Each number is 500 + 50 x the weight over its row's rms, rounded and kept within 0 to 999. Layers, rows and columns count from 0. Numbers have three digits each. The size before them is the row's rms in percent of the matrix's.

# layer 12 MLP up, 320x64, rms 0.227, rows 0-213, columns 0-63
086:422516513410480523414542543469519403579569565540554482542559502467486430450585482461497446510550465463508500561459559578519458524500446496472520446492472489567525496591544600481455576391517487
082:630482577478527464478453481558608409500504495453558511410494481444497474424385430574582493452486472512535556500476555501558484502558500593521426473498547507529529495448578442540502533464503500
096:512493510521469579449515594514519543388451535464474488535523472418522490524516507615495565427582522455586540423541510487534484437497492513485398470544377447554564442571504479510487521442526552
097:448573453435537449408463489426495466522604513538626544531568574496487429452535507551539483510436528528485418456396581414520506512526466465531531498417502522528533566483485556495552473548475538
116:492549481437466550637507567534467542471478455444463453557483460556533497508493517512462417487447490465601451568454529509512433616557552481473381444463533530476470524541574495529567482493524411
099:517499477584392463455487473525537436458424465509451499528471461530456493559606524480540512509472538582482456557478476463548506606558435510547442401522581502529566513423501598539551536456420486
106:564520496517499493467430493537472560513436481531458473528514411417512494604440546574513459498467470382460505468521511534411630510617496535577541436539489492407536507527490532459561475513455545
099:452514529397455620573505528451462567521471461437470460520473474442632458599572501489482543541444456561459583487507522528450535516479481539557435515547537427490421571478439460515454512524516486
099:564600494479577561488471458521574517577482538543543516485478556423508529605465510486458539574460525539493551448511494477449499455507348495466523414521407487509444419470512511480559583435478473
101:587427566453538558441442425453499537492532413469496572530542544523588543502477456472486458559577468437497504369524483471514449589533545494570545536479437426498491516548502590468462451501490437
095:451504472483481548509511478528490459512442486503422492432516430547540556538508493557412520551438503483454499439511480550502534526474561463379537457541506385432438565585548564489407573560604513
105:559554486510440523460579542540528536468421520368456482509435474510526427563486510485486416574453432540511547510453525497478409477582553518449471470520489500499572447488437487443571547629522551
094:500486475531493487501555441599543434442531516442547531595508491521466520464514530397618482478479498494482519432582478485525527538547362501426543524413487418477503463453505443519608537546553497
108:527524480637571472580559579528453520469465529581508498564424493481524472539498523509466394498510583473534483498393551551490524488522452520418512478414517564457568471417406462497528509433499507
139:515500479571437527453522448522542501442502548578499427485449613406535417455569451520456542502474544465506552476545481469565474549567444548495422405482554456430607512467527440500496547576475482
094:522479512556558471540463476431521526611517467479531523451506533543476482514393448507483587386467561488555544529467429644502403480457462548518519436417520477457506491464604502534554516507493472
079:614461548593419440534532483443504452424529515481507554523519449556445491496572471518425481419490488522519445527517464573460538503597580572472463530425503579489528457461573510542545490474435411
098:503490507446491600526503546634394542490479480455463452415541416526511439529456629522550547542481468485448466474569564473504540456463509559414496521480470535555419503550494594474505514471481545
082:584538549536518500469500520460484529440536479549465506608469365498486458439545457477396512470490491516388480471427499523525540534549509554491406580510547518533500410417528506485505604542453552
115:482547489523519506437523424545612518543502540549439382486495558469509477555458419431396554464552628505485532514525507526499555580507465531474542494450484454505540463436542425526554530541474404
110:503561490519481550499417471497608515485523509555500480496584454490434537475520540508379513483487642504478520530554458424397406489618508542447529498530428537519498546495481424477441526523449531
114:489472507590503428434531437514487528526551557645543400533476497514485515569561478547546592458500540472480568431429503498432527417506522458515505449417427466479523561484432544551558505501434499
093:591507526516413505414488446425456460526626508553538536497515474475541408566505451476386452468597476555540557500491525556516526535481510460450461519493481476503541460471487530559446405542459601
103:497529516417567465498536527591505470501591419427488423476447427550572500481547441454576560474498521463524508548458457468505401461511482595464545424525559560535428505463479410542523525486532582
081:456534600447537581454533485479534612560490475480509421416521450515559436489502458529547440523523442527559513479528476512431483480506439444494511491618487530512514520521516582453468467450358588
105:505555544561543607537539580490494530443496431494491462448494531498401492485504513394528525411453549527491496483487492521535394476565430539541472494370569411508476588475486559499507507589482522
102:609429564507559490508536606473512487478565509428474513515479497419535479504486615470483355568507577468424522455454492509630469477530533458455535508506541472544517526509490407454503530463492497
107:548461500469594534328532490500525456546400465484561470485458584541589472535521506615515534490542515518426453460460525464559493563481427439462510537476492497475546516539541437471469530420547534
103:440411483620457555476491554493453466522436472525504491535516521503478523452514549540475527525507550456501459465458571548465543478600475446451480472446499425569554671410494499494462577466528435
097:540499543551536502487516458468563529538506563506478430492569464580617469477422472446420475486470398527568480519575551534472421517504474517459537516500479528616520434535466548563370505471497432
093:556477498467545572541557472457497448478417501461489472579510489482600492542519472534565491428578480459585488570403503503485456513489471462434465475453442513568490442482501430498645552611470524
107:582474490498621473490425470577614536512475541632468461474462487510519458462472476524546432502506579442431604545481533439477489563536518470502503503455402469554523533437513541480536480502493408
090:531475456442402562518491521399491491523588489500537436458532549573499490467424496478415511493554494532482566467510598348575489498543527488558513513592500525563500561442498527532476497461408543
098:460421435516476429545579549405447514558542497548483515503507525593605506437555462423489562493426596543485434505505495572470448445459467502438485518548510479523524547511509504474395525483569407
089:496446331517459481510478509543566576415516419513530493510467411575482524487483547451475532400468525454486473572490480636513487546502467526499584573555527477522480465516539417502511546513479551
099:484528417481521564585527492582438499498567497515452477422490530486567516595474492603456535454470541510488475522503484491602472435465435507477527459498407454628413469438551494519468465512587448
095:479492483473501465469427514481560528518492482546552441488599415532500506482517507486519490587465540517370515459519456555497503325537475510501488527417576496509508570530548567462448562622493471
107:537541479476518479445577541527503338609429545462596421542468482421535485492539449446473496533473474483546469534544569527417484560505499578507556584469439512457515498519502500458494570431544471
104:595432475398495577478516503399546463482554527453502461536468565454481469529618488612539522570502426553542469519476530505474532545528473480560481459459408573466548453500463503442473535402530519
090:471445436516491572596533429483474482552479472417518506480537492612530481480553450445470471516421572486464509541405492415520519557562621507467461560460512510467554561502420558436452530479450555
112:515435497398461556486536506546495553525439479578472401558482456449527458537504540411481483431468460464462566482567517541566490410436500490547496426599477501602539449597467452556519545526525488
103:525522535457547502577467551544437487526514483389386511489429538524608456581585548543488441464488492515443447469479555423483490533510463603526524468462514456507536511509500534506552408592569433
101:567554476549502592547437596458546442492505491511539500487439465434512461519563509493575511514395385495530468409432524511433556554510468551571455420496443564526498540480561567453553501455452487
114:513456532519475546464450521642496553417475406525484514508491578574556518539493516580473617468461484465462537518460577505458511526466494437521499523516490429458486390425564446490517577544414485
109:549529476508384559440487449501479506433596441491494498551544500428526518490488475517512462524421565443495512612549515432436496506551421504447510552583539449531525616511564539459509430596470484
101:504533401438420543471514507508579485521541537504526508589521510519577486582584443566441502467412405482477491498492569435536597454518446528480443542569417423547485455548493504499474462473560436
070:530596552482419463575542462627551489497494503484474413485476502548473534500556457526486456602526476451499472518502531556480450551433480504448403440616499578452496466507458504461609451495442524
105:481454499506416584448531439590533472460494457561439484524493391519534534507534579457479503527505552433489496501494518424461548429564503583524594413512550560427495548564446487466465501506480622
109:495567516484458513571461491530456514350589451544444515484449463538504413459483535429604564508435520445490534533476540487547510540468466487545448475453547449480542502450490620526444561568526579
054:516502518506482541540570530591503428614492524441460524454495392520531529472498554468544500503540449509533487451549530520498494467474494423535572454526404429504580473445524522459405658461524453
106:527410552421544437496537595562551499542479505526480505512512464511562392551551537527520489425469437498533479457528463467513472443445455493453463492517502527423591582656508543516414449546500483
102:470551372500454511573540499428546545551499531527453524430500491444562455501514489475526662588479464468482478473512507580471464561540487572466559493541426442517538521462533502481458454585528405
102:464460491486552487509515614473502537381518488498431529452463511471577412482456512503586435555459539434461468516423468477494507498548513551526551520472492502556526564421511529432666530553532443
113:412508531450483425617548434484505515469461564487464420477505529514565471483511506481451592550412491529535443556478492478527389466582460528554429491532533536432587449427486590468529534516546472
108:497443516486419514537635475450495481518594572518403481475595516369517471516505514507474468474432544450523561523464485566587471450532402480455534493597530479529502451540528474499512462446561523
104:491537389476513538459529508494464539449569454531598461481505453626446514430532503530472583493403518484410504557441446543465506511509546551423468434572433502545547557497494498434557557564487458
097:489446498479561514413445566428530465511495478466440541495577404566550549564485521462468598503536531524480458526499452537525547468548473407488574455521572495407553466442591525539555397467511550
101:607457459513553502546541492472546457520539485507620393540475533530453464493540463533493442513456474380603545408566424568529525521529430515526521453418455559476505451518460501538434529510537525
104:542479536464522466457502569494503476471520447440396573437531524551517457488538473464464533424581429424606463532452535535453590601531555495524526486436469504545430540491417537489600523445549513
118:516524495515629476535474517591555543392472552495477488472492491505575351541492482479542419552441453522491500488482516436490426585564547560488457508454494562461454460469540475484563521471400449
108:446376546586498448511548436495564447512453571467508517447527448471521499520534552522545501491462484512440490559476608504493393510550484489506467542412469541536606586506575448475523411460492567
095:535607585446415482467442395543580534481560474499459450521414541503520483553638574509481483437554522512491474484411458426509482537516474477493552479506466526430507590528454562557489514465474512
106:605520563490502433400548445531500500466516486529489512573426506550521547471494496474491472471502524518408485394507447500494491509536670504453479533440538460508517619481422424583544512502471478
114:570506498474518520507529530606472466391500547584385524458482410632529509494452514583490548550415477448474558452547521496501462456534483441526486483481573454539506449541511528433436439446544516
109:521468574516393554514508594471498525400476475628508478520531525555520487443475502482484448451444528493500604479531548551559461467496524484506375517419540477549532542450566539530472476397491426
108:464529490524496544450459462641508509369490479569408449534501530478542515550521483509489617465413503456493479579533463559533567491578435506488415502512550487510453573462486493473558483441586517
111:538468438412499489441541481420558462493534363455564453486526519479434484484526470533491491580600551535458469539530581464451465623520507452576472501485503563474468500490442569526541490512428590
099:601568567459487558457511490507542447485527479481519451453465553489468468462429538507463532476534511565497584492480531524499468454465492455496479637472423574476450606522521608391580462537449543
096:489472450484534503521495547498490526600497544533519432473463497397469456555486509528416510472487568452616522473518570564397519475485559429541417532472518431502530427519480504388488541547590588
097:535522477557504439479536506554520520387509422515547561486496488472538445577496519527484511389590492529473399512477443651546476397552431492419497488506521561540559477499504507410490513477543509
101:435537486520515488440484431526464543566486553572471588586515492457518375503487489553469475452513461426455486476567581556388492513523552628518504432475503439454550487481519504602462487474492557
099:527476537478466428369561452435448502449406473515454445567498507500507436486499584494445478471448473534553406431506529489516595566522577523468495541534496463520583539437483592492516517563589525
100:448541471433421514532463482515484484511528465448544500514557482571614482517579497466489461527420604531500480562455493434400627513515432476510506459536593509543482495519408458452457594539466523
080:458488487380538427458497500552502527551495505537524573435535425531497506521480480400501506440497591535521514427419460537478470525499494521478656497503485441505501525461626456433522530608504466
081:504591480457417522496450583467488483515453432500507461482472501573435459567549525486422499495534469516502532502512544585525413515613525465520477478488406530485463525531432622537397580502585526
092:528454465531576515451570499576531472522600630549403522459501546510566407400482452475473413492524545513586487472516494475386425516537498482506529546454490535417477465521501532567494538482488522
101:442449529536440548439528506488479532530460446453539446571562521425519460558443514520613509475382538498586477515523532441389554502497493484499527479532426445476561490452584496554510558533382523
102:503487437418462471531555442595487545487499486498437516468511393620518579503453486554496579491538602442433498509464441469434444431513540558544502526489530537475576532490411401540553522510476506
107:489479471561506452440544546539543424512519487496489413545481405577472520505534556475519477498477495501513501548380534474489417586571425570507464439654453512622500542511512488441524517474486499
116:493480396467491528533521525495586540492550474434608495480569461467489465502498444519483529449566505500358560531463440489426546553539515563492563519426535427494529492578564501510426406424537481
105:395547529440519444448463580436540478497572443536450533558565554488556575563455506513486483422420531493573524399495431407471499518503487489488506474459571520501535511545511517561588567399512480
097:472429437473469456484506589581480497490496544557565585583627489455546362465540498561452479465518450397530371452465531492490474496471458479520550539479518497504493484510488509494517552523461588
109:491481422499465444472627556548512508497496412505505405499517395505467483463474504507488499449519591591514473522443570577431592503494560507456488462586534465513524459447498441576510516562454595
086:469441478482496646506481464479555538539478509507499578509421559460492412453555460489466488423468487496506448405535588462518541527459475512617453584459553493506536516595463513455575484459458576
095:605509578539468599448551576605498476461487425489498514514430479504527494474462551464467494440567487536499526372483389547537452556499436545502476485535433479520490530467408447557464502503577535
102:502495546423495506483505401410538542497504444556456473531530588460500549539476449646463565475493533510444519505531528489577425485532576562554521458477473443456498537496377560539493406437502526
084:512562503553527508497457368525492431536468496518464526525510549485495569526487473395496582504479462516442515442499584649528432438540523541492461474409416475479567579472479575489503468552467550
114:587485513462384510435587435521502531573485486469498401553448440497575478517484442505522513529509537500421531511494479580467531549495546536568431530415490416468522421556604530542452502548480431
103:420462495521484492545484463572551482492508392472435412501424464506581391568541509530543473514529356454548506497450489484530554477634551533516504502448527562569574517471511501530498490437492527
093:434468497489516541493494439550472494496489507505566455553547392445548444475462530509498394465364602565587578524479494512560544505491476615463558540500502475492473540502476486426513516414437557
107:464513537493542525441452525493492449522603475605528517554508482477516566506441541556500434423496587548499437468459505534456502499546474484373604527556539449515463432550491587398579469466488458
095:491505511589386520573551500522521544559496512571562536463427484615457511513488513449460550371467496488519538531475488590477425457463422478440493483412521538470525498541465505455505592521407541
093:502557474432504567456526545472532481509538579582500562515524467562524513531557524477550466505389453453455431497561469493424497376509574519533394456492526443482510447526450429601567448542536533
065:478506421551590603478500464529547476445446404569487565511574395454547498466524477480460534468592447563439558453448514471541531549528551433549460478495530429493441483420480498498496581524561543
110:519445551522515555477474462547557483578472436488434455616482490473492478639481532390490496465439553504521540512532460438523455440516475465390468459482568613491517555528457452544541580484476523
105:513571501412476565539491400497507530468557480527526482487527505482535445522478401489440488569544561441452508509546424477571443488549482521400525426567559536489549554545574473487453625441535431
093:416484540563434428550537511518451544543536439447469572563463545524624451489542488440607491479354553470495545458453521526490484555530509471503477487496538501544545545458443500527577408523443472
101:474481556476480507476483615581506481419536436503443429500542533502542506431512513423522442502539520494449626465573535503527510495487542430523433368571527524565496453515542490484477488467429617
107:536586457488528442513508503479579438552459563498550445520519513460478463524489474528503563498494585479524500568504440496434370430620384535560513539428507466445549507567458463437485590505529483
101:458464541415493446558472430524540432458518562555510467525586491538555434390506537569454456568508609419519457464581445521518419438500498497527494583553451445500442518468517522536476525583484463
094:524364537537499611403619512516477439542543476516530505436479395509527458508488465466572474538454563526462444445565436487476512471474545447565487480569527510546519568504488485406489556510513436
099:440582452500485518541465545514454535486563538551511586478519486535593508514446537565408511428435540452559509519453455596493458512483544473408431559534489465494440483575418450503518568424430572
104:573432447482564546564504463523508544489495434497526454455502512508424482546553513615486470500517479443556576441584427579410542489519589463441520480472543503451467490474366557517479440424496485
101:550490471480545570402471424598492452456486532571500508519510564497454476563422486485517469550413582496484473540524618480517605529423456521468541485496535549476482492448549462440541466396422540
126:578577411521450549455485472524511470480523517527479447569501429571566536509497526437403588577464549509562590528462501411402562500568434508536487519474457477474529527557447519446497519418453450
103:425340492558462560509569373481569536467532545458469539528501499531489501514519431547471471469519473507537520378482523537513442525530448626572476472494437518473575533493530571509490504477439483
102:538526547495466552488554414511529426477582500493496488539480467414510561543491580511457510458466623511563601521497552488439443398491503423425463451520494414498502485604537542552472449567491461
097:559523486520553581502495509442440461470486486547528476584493562425545506527505460403528543603461482496482463502525434387517516510595525579420509440473431528607490537465506551453409500431549492
082:531553489446460526405498476464557420468480434512496413492489511490572517551499444446452520510517452552525469477449504437592451569540471516626514455615520551458516500515490534538555357547481542
104:567402459532493492533497508507475501534543517627486447549442480633466440542515525480469512477448418445457516500509456501489493504568477455493540501373555536565555523525452467419500458595602490
118:481469451485563540497486432552594492437532496524504511491506443497516453461628554514491528445344484453527531489467427507511499492530490468400627549527544496465505475556400448485539527538574549
100:586505496543512470466436531514513474480503465595559525504602430523403537412544541547562570446553455529449520377460579537526441462512401503456495491492474408463480486432572544508513481500535527
110:568448477531524578442514465488449452479552485556514504551432451526540415500449627492378520505488588407568574444549454533507476441413539499508470549528428448491513471496574494478470479512506577
123:435572447474384507539471529499526521522452466499500425502451501475514535589463510502459516445542500499549527424578509528457453484580462505440508583494535605498531522443502476412564608408596454
097:457484468496507485528558533505490494442561507525509494469537371564497559534452490527529507478527430417539453384494538467572561556572466573490461460440525489519420429389558484588525530589505551
102:494465541478437542442538462492459489577494488503480327491533506541518564438365537518389512568476508511502509486554435573499575505531589459468550475504528519492522452443560525569512463506420515
092:540471504492543473526453485450525541490518472575490501463565454509571485513477528559469445342420439465537509521437598568492519526497477509597547519541549498535408508528450489446532584476469364
111:487475539445578528498508500572554595479625532569496483532510490436535520380585537480480524543476426401499494430528515447483424411530466508518463481521409426547437527464559516525509567519505479
081:489496473481544426588571471508502515431534522530460542411595496543494503507510538444484559414474519495451514388465562491448466510412485533422487465488554505507591468541590420579482543416573531
083:539484478581505509386475482508529535489536492539506549491486474498540561515500540461513421525388444482467504494462635596468467481488430489459522524410490501607541467602614476534506452567456482
094:515576555503469486568496488496501508534517481596509461507561555502467491546405472498466518552460520493441516427477461473502473551459458474540538462529604597461557580498400617422433463491387458
107:514476502503521435565459479535442433492531444480516525568524506552561461479420527485536471536529489513474480548478401471393458475660487555374509488469469565523587509538566514569512548457424500
120:449442504504474472495545554466526450486526488526473576491470542552537469556456487432533473468401646531404590481505505465440499407601461521491528579461507484522409445451482544540553549525564549
096:469511453416522504493471564396467448588486476494429483512546492500508527508445463479473573476367538619473514472547511471513498582634466514496441433537488569516466523527535456488512475593581482
109:507468584392600519471508468494519477581498487579455498491534532451490511443494548517528532465598486434442578427496468558424464438561511472485619428513510454604463463491473540486580510462488444
092:508518458516520487485520473512540425513457475538536520397455451503524505513513572534428557474466488403478551492611414469537444477515540491519516629434591508512490494465431478415548556470638508
092:490506572413491487589516540594479416482473496465535480476399476481484412498498579527494564546567440540515461491502417533593513461488442522385447489460575490487567555482509519428560442574526494
110:494586418425534487469502614585503513491428407552565498516415431516567472553470511450531461417417531546454480480507545457529524476457511510523396474522554484398528499512529446499536553589506503
096:507605452512481540460569528513603588473499467476448440417560482573480424443549414492484513538424437520453545517557510590461562464511408455438533435578521502530496544511520503491437552533512453
100:550424428508474518436549518532488475545512458488594525494529543494509453522498458421564561512472544496446452486579498433417544613489503545482419459408544545599486509493617450471467434502511425
102:468529440494433509534549506547484434529491449659503470375427445539462504441601516499534518555514544420480491490491430494525511511505542599512431522538470498521557502456551440434603502517458539
115:565501544451527538580535402503510402563506422495460585476481554611485562447481501507554558426504487443481454487516499511517569463503484524513470410477582505441551468413474578518430410548506530
104:495543469516505472439523469469539487526458572569572467396516450570520423490479572451460529389570446502489422533529472517570443512487541496473531557513476434443619483469547613526537507435438531
093:517502472584436529465467510492508494455554483494607467518590547461608454449436462487499483515566560454470565463521421490522526529574510581416451462535452571551539438454489502547427506459445389
100:495487582482596504493488465510573448500501490456513504485419494498500436574497530452574522436441379540522518566487623429515537482425390508429526515506530506436595513451437545533574469496530510
097:488531481574505583506438520587490430505579432504516547475417470449536507587418436521513427515534558567587509545515454484525462484480402477509499506510486386510553556403423575473472534543503520
101:466422512535462421575584565540520467425615429566448494457552568482554562557484467569466545479449475460509479519526478524555488462515510478500392418396516540485457445548471437526482523487553550
106:610478525538522568482482457463500461532511399456585541503461560496486498492541516492538548431424457540532488471468529531477575567452375479512495360485544513482506462556443597487512490470466609
097:462542472458362484566582566497509563498482510483542473547488459568482457443588514440525504451475480541534521463478507546494452456497494518519641452531517428555509541380483559502374527493469525
090:472574517437577519527453469506508534516540465511533522510539377442522457501428572520475505531514416537501410523545603475376479507527502561543540397485539526513421547470470435610528512503497441
105:554433574453546469539488513596521558494410538559463445512494564501557438582459488411546503487474483475590528477479470480402516454534465378436438453553496414583543519498518482521553513494540548
096:458449507411518498476502503488566399516464512599531613423541569482559483472494472525505428552549494451530564498549549436485527470546607438584435452495516536522486532464483465510511411525385479
104:556535428495473502469512615532618525395457435533451516482388472567510514584551487463511477549459527462498464505508408444450574408566535515546519505515449504500550498499427557467531468529417514
112:446430464444664585403444472406537546524505492551569482508478484521510586524513491575426525563496502482510458501553468552530499517504525480537504426492492470527524432486456587497439474482460616
094:464480541432588499532454559532478471438451498511509493511429614463529433578457568487456395436539524496466467447523600460473491405540540452537499547499457538443597494480527496470557602464541534
114:473451486447561481568543436514525516462495557498450519521504554603506492567493448471456557535538401457555461547432559472506569501466440568511521410496476455565419456363439503522454515471438572
117:403532499617457547510599601507533449505470486596523500525555481451444448458459556557433583530476551430515487507477453468484470480505572579414412477423487533512495545457506462500535545462438527
097:466527507535477546562593498498442512415553529482491437509422513503595536533537494583495500528451448462507469451329472539489496473528408500470620499507494493539511497484464562375484511553455533
108:524500518468499604466467467456450494517558479542464574518529581575505445544418505554466490484526452475466493392612472407572549474527585586467484450401500459513525563542518572439507540504496457
094:503631428453447508509420472565506561551559559544520548549522557456487424449510468462506553493482510427515572581403496552400498555484442552400485525415526477536517561520462534455533499479474489
090:420485515513535552381473488477508512410484536531539396429506524512549502519413566557430529490481478455444504508508536392466407551560516527674561501523461479516476500515529451473533529473515515
096:529474494492533559477501535558450542469547438479477527647470458524519451494624522460505450475427470401459479510543443533550538537423456542560487486484516444494479508518391544564479528388525587
116:496423540484497499573563475503520476470531495532507576544482516503515527604475498546520477537467476449508491487445458454521566465652437404507549486438478423509503516467458558422606509498575370
104:547489505569401520479528478515510517514511446535497473442509508488583500579484494512534517425445477582539519449550518495537561488513410432545449487513427447374465497485509666583518544499460418
095:503423478511513502536582471464580579507505597561514573477589372498502506504523548532442447508459464425407534416504437506395547491492588555458542532533394496508483507435491490492521498509529506
109:531451475503441476458478551534435526467528487563573494525612527486421416515437504576498454437445479465507482432505572512393461458466511486540467494519507462584545445505552479535657546569482545
109:464464450480488526530466470502575551540393544498494501515493593533466482541560391506504576527492468476453486486571510503500449536521557472578344440522501573557519474417379494470551559479466490
090:428491470608470536429492499494587476455480498621510526542569487510502400434400460522540506431581507493539506547469465550440504531613450459402477462487510482529480512554414549536556512522481529
100:522472585514467519485401534510614539535590549523488458526487505411498442421598489499541504475544448422510457555561471553413574517527570540450442479437467499453453527466444475594507520439461509
095:596440466437466490373502527480448547517509492469537486552569510520451482417432404544521523548505462487486493527523556613518503505560423632428500530535476501547536513510498568502484509425549410
101:538511467551513428536499492586542437481514386522513565497504507495424530546472530477487498432525538494363520426493550571493535503503504593400517576455534406486513482458539499543566389455500437
103:513464525539453548532408521514545427505503449526559514572586508501428469557455519487562543496438447555549511452559417506459527629486431596498445520437477465461534465493374555522454494554462515
110:468496590518568560464501469449604473454506486556454430438472584504527440462491490477518414519409586461420540445581515551533507379517561507465457600484515452520544465498446531488497497582492496
102:487473509477526526410550476437496537540534506516552594472453542485503487474492536540474498445462537394589489579482485513478533545592498455480450460434556549515401483432423553476409554553522631
101:464402496451617499588569525488451471467441536457405426484559503469516494530463538574508537454418562503474472496482546490525449516552451460584413529549472410567460451538479512583496471544473437
116:556553576542412587572555501478458481485573468547469398561620475555537479406516491492538521465495502535511493550528504479491474451477461529416492395458499485496460462496557469586461545470387539
089:374431441411496505458531512475525477449471417530498551491493493481509508579439513442503563515570583490428559577531511580448585489478479530492522515435497568442500506490626466531503560428439543
090:531542465355478439506472526544493431501573469546472369409442522472484526447483478480507556486448547494600523516572506470443544524542502527528549551559434494475562506505394437450514545496546565
095:416492458502547510455533592545550525542532462486526553520456401561499504521468584497494496470430478509396464498537498551523478418516490421536518379520536504521538468590638561462450581511478509
092:577591501553508570444449514466524506500420448546490483531461458568550398562538418492433474488518545473486543378498490566475430506427537524565419581480535521553492489524544482468471492601457445
104:532559520549468505462500514447541468451495395531537501479449384502486400554642517446448525412558499555483533590424566571494516598495507480480466480514534446441438509521503544520527475531437518
091:483463465500500448418469481493549503510473516597575555427428439482572505478539482530441488444534496551570570477577474450518487462582544483441445378508622555535448561497450470486484481480510597
107:481517525548480508521538524512509400533542379555539504486453535509452526509474501422461522404545489515507454407438549524444521528445439531444560420464537500524530470484489604656480445497433555
099:533499500487501492455592475528562491501494525531475512515382402545396420561530479531569558547487481444567399469547541546558506489561548588456456444541491507570439492521489521445550458423498419
092:431384465393461540500553473527539500491497398519513516493516656477493396490467561569515550486514461552431560521568522441526501454476539480558483557530438567483496551456446548468454494458523541
093:438482485497561426429605508476485462509561522477474517440507431457498444621507549534545533397512459520511434485508539484459492599548548479595499434433505456592449421578483505429517536487488530
111:540479414478522625489457538418488427526514466475600460561580511528456527542516406474473464501576469526563483436533523475466516578602498435454494542464584473513515442468435546550525426523507562
106:497461477494558522426545546552486529451463465586478426566434468509419524542494478396568599444423564489554520484415442456479468519554496573539537434411509555431530513453473536527551485447498563
052:475513513568548551560470487396459513434477394549536474458544439457514560529413509448484438518530491448458425500523469524570497561553542461480462580556464489519565498442601603470538576431481518
099:431458405490503604494465496485545500518471480511513540561596558474458515505586532516508508533522590437502451507520533552431543451513559428524519481410562542351539512452438551465459426443479535
083:483483428542506470513548508452485503417462475529500401570475444542519491519589441523487588539491439478460502461463570469516508501616518465449439453536554549396562621518561493495490392538510549
100:584633488478423477453503487548522547461520433474548522569452520483512452519475515465495480404614549508518466515524449509450418488477537570627536433490450410521426555466508574501523514447511500
108:618518549509382542458472449509528450490605527547547444560472460533423451532569469558449571489475517473521450533415444544410564518462449555497482489493473446543562512548459494594512485436538476
093:515487483396508483512531533456477440524438501506522532559535436483494564491515561563497542497452518475378589553466456535442340544433469542463515610551565478441510481520504531547492556414516484
095:531492492411529485443571461550577528554542531556441546566423503379532476515370537439574521414534482514478501487523536482553550488590521467519526457513435397461482502560553508486423504499493550
100:534571438432536510493529549570555539468439517508474529513382461456471519480533549450468460499491460425503340492470516528417501511522541547605527472553497445564526494480599493460578514438559547
097:552481526584427519468419589505464571536441492563461559505431475496533458511495521485521585486409412394531478477420542525520508530555389502455546482569537420479470496494521553577526483546450444
026:517420511529508526509503542488458507550647512373515429490573487469491499539502538488529443565515555486438500544507510505484604517529510452469401492457465509506484543352467529529484529442614547
108:473449557525494559498526527509434555456557469490525487596472508515545478525530592497565469511508506392465578477428510531422455582449453419462472449540534461414452453481473554489582621576480529
090:445557492536542556445396514497505464531554431601403515482565524539525420593499413506534556504530489501499500596438472525491525491456454443469414511470446486557533541469441438526555541534411569
091:556565522449473477463457438605559572507388463499546468552597455391529530531553497546535441502491460461437489518487465540376472494516468469501471487545500450460545537476526460531485498574467628
103:585520438588439517575595473499426469419517447543523551475510467515490482557462511530526562412473531452543531401453594514492537511473446506505479581497517478446578505521399484516461458491465618
086:522530580439520578519541464602545534496548501386483508499455468526563482529423459532438451461520507479476496492491506479506584482469461531475515473486468568514513476530470466615498527308591471
098:426558492468454527591545427500488525499530532577549470594611525542586579515503445494437479471417469485529529539490542488536498503435501478516495515479348446515560451479396557497511440510446509
097:432433525546510560504519582495486444499568485597529540463585432498541509415433511495517438452555471442602526534521471481443472535539553494506494379532496469402566464399527552550491548466533479
092:487425582482552546562489528485540463410540495456461421505486515467507577482514602455514468483452530517522506448502591484441483450631499500452412525402564532500489459477500450614424436501476530
102:478525556426531554459526498412583576398603618519471467490494543523485479560455484472479472457507509389583498465463511566548443502513572491555467543511465503593462535443537474437499443466444526
087:535522467580471536524525521462413499470555557442486424525496471497644398503533530592464467449537420437513471474486520480591502505449505472483489521534417404473568497397516495584489538509563524
091:597544638455508471597480467492465462539455482545587487516471524469518470465548424502434521517489392459573505491518485542430480497610559556570553445514408555502498468478448473489567514463453512
096:513536365494539479529526621521558477553537497473516526439467502505556500578392463474516475566515485500538426391532484558423520499521455473411606484499472602453551453557535476517508468495512467
108:487451461503552448497458535567484463487476471492554528602439461495525534569583600487456525437456485428437506520479562520385555466475519608560537489461593491566444446457494486488523519388450507
099:476373464584516502572560489591557481481403452537471449528425474459546566530499546420578468512520465453550578580576509434426445525486500617489464466487530515529495496516445464517528511472461517
087:575471508558579436385593526476532394476501431409533561508496532552509476361444472509468424534584532512442462510537539504550439548516567519487564464469527437532545492498481512488502451478454524
089:472409571401495508417539570522593462597488498520460536483564579480498547539405426443493487542485551557521582440518465567494553507501443451487473511512584487426471550543452472507454489499441573
095:404460406473549520532489568556525482538532524483484534510567480490563469550455515539525528592510537522490571510453560384533500420528389479496504520468506512457489501324536423476512557545493469
112:512436415505407573544498567535472463451565507476571526509562537399522493552486554480445514485446510546508495487431418554534530530496500474578483414526381386554556497426510555485540450467515527
095:498522429505514422454536468503485536385567442530432497478518530456600535507585558470557458518448482583548536494495498579538489488425537471476527486499405470481514496464566490515636535386465449
093:495426502544566575530487472556481495489447557512520597496457417387511482560522493522447523558423514515499551370419501510487525494519526572509398389586453502506523486473512475506507561447457570
102:543472507465437502514561474519478452476422535497509535493482519503479385652509534489502487511416504421464463504432434457435514439562591463580436563477517533538602449521547537494582514449552483
090:459395519412551559477516456519483443562390488511570465482399540506514579543477529446560484530506421449551560566417567559492533510502478546489481434524591470506552491450490529536479496464426585
106:500438512497468529472510519667461576405539462498572436474487477585577474463457484482501553404476444475437501424499548513573475467433519547560508533481530478452497523445499608530475530515555569
089:507509565516486382532518498464492545405561561467505560514458516565542535435562570498488549452502518468400468479536525458450551550475473492409411424523498403534485475554518585423543487576493569
103:556547491486495550471551494441535485631568450598457449520499477384535437462446521576502430514467402535513489620529497538558496519496468466515432480419459446477518505570533521573453447485523524
095:409529497476426525447601540539492578578532449472428542455522525521570497565515512442446520425453482497457540419496488436525501454640486402497531536526432483495505481549533492509513408591488535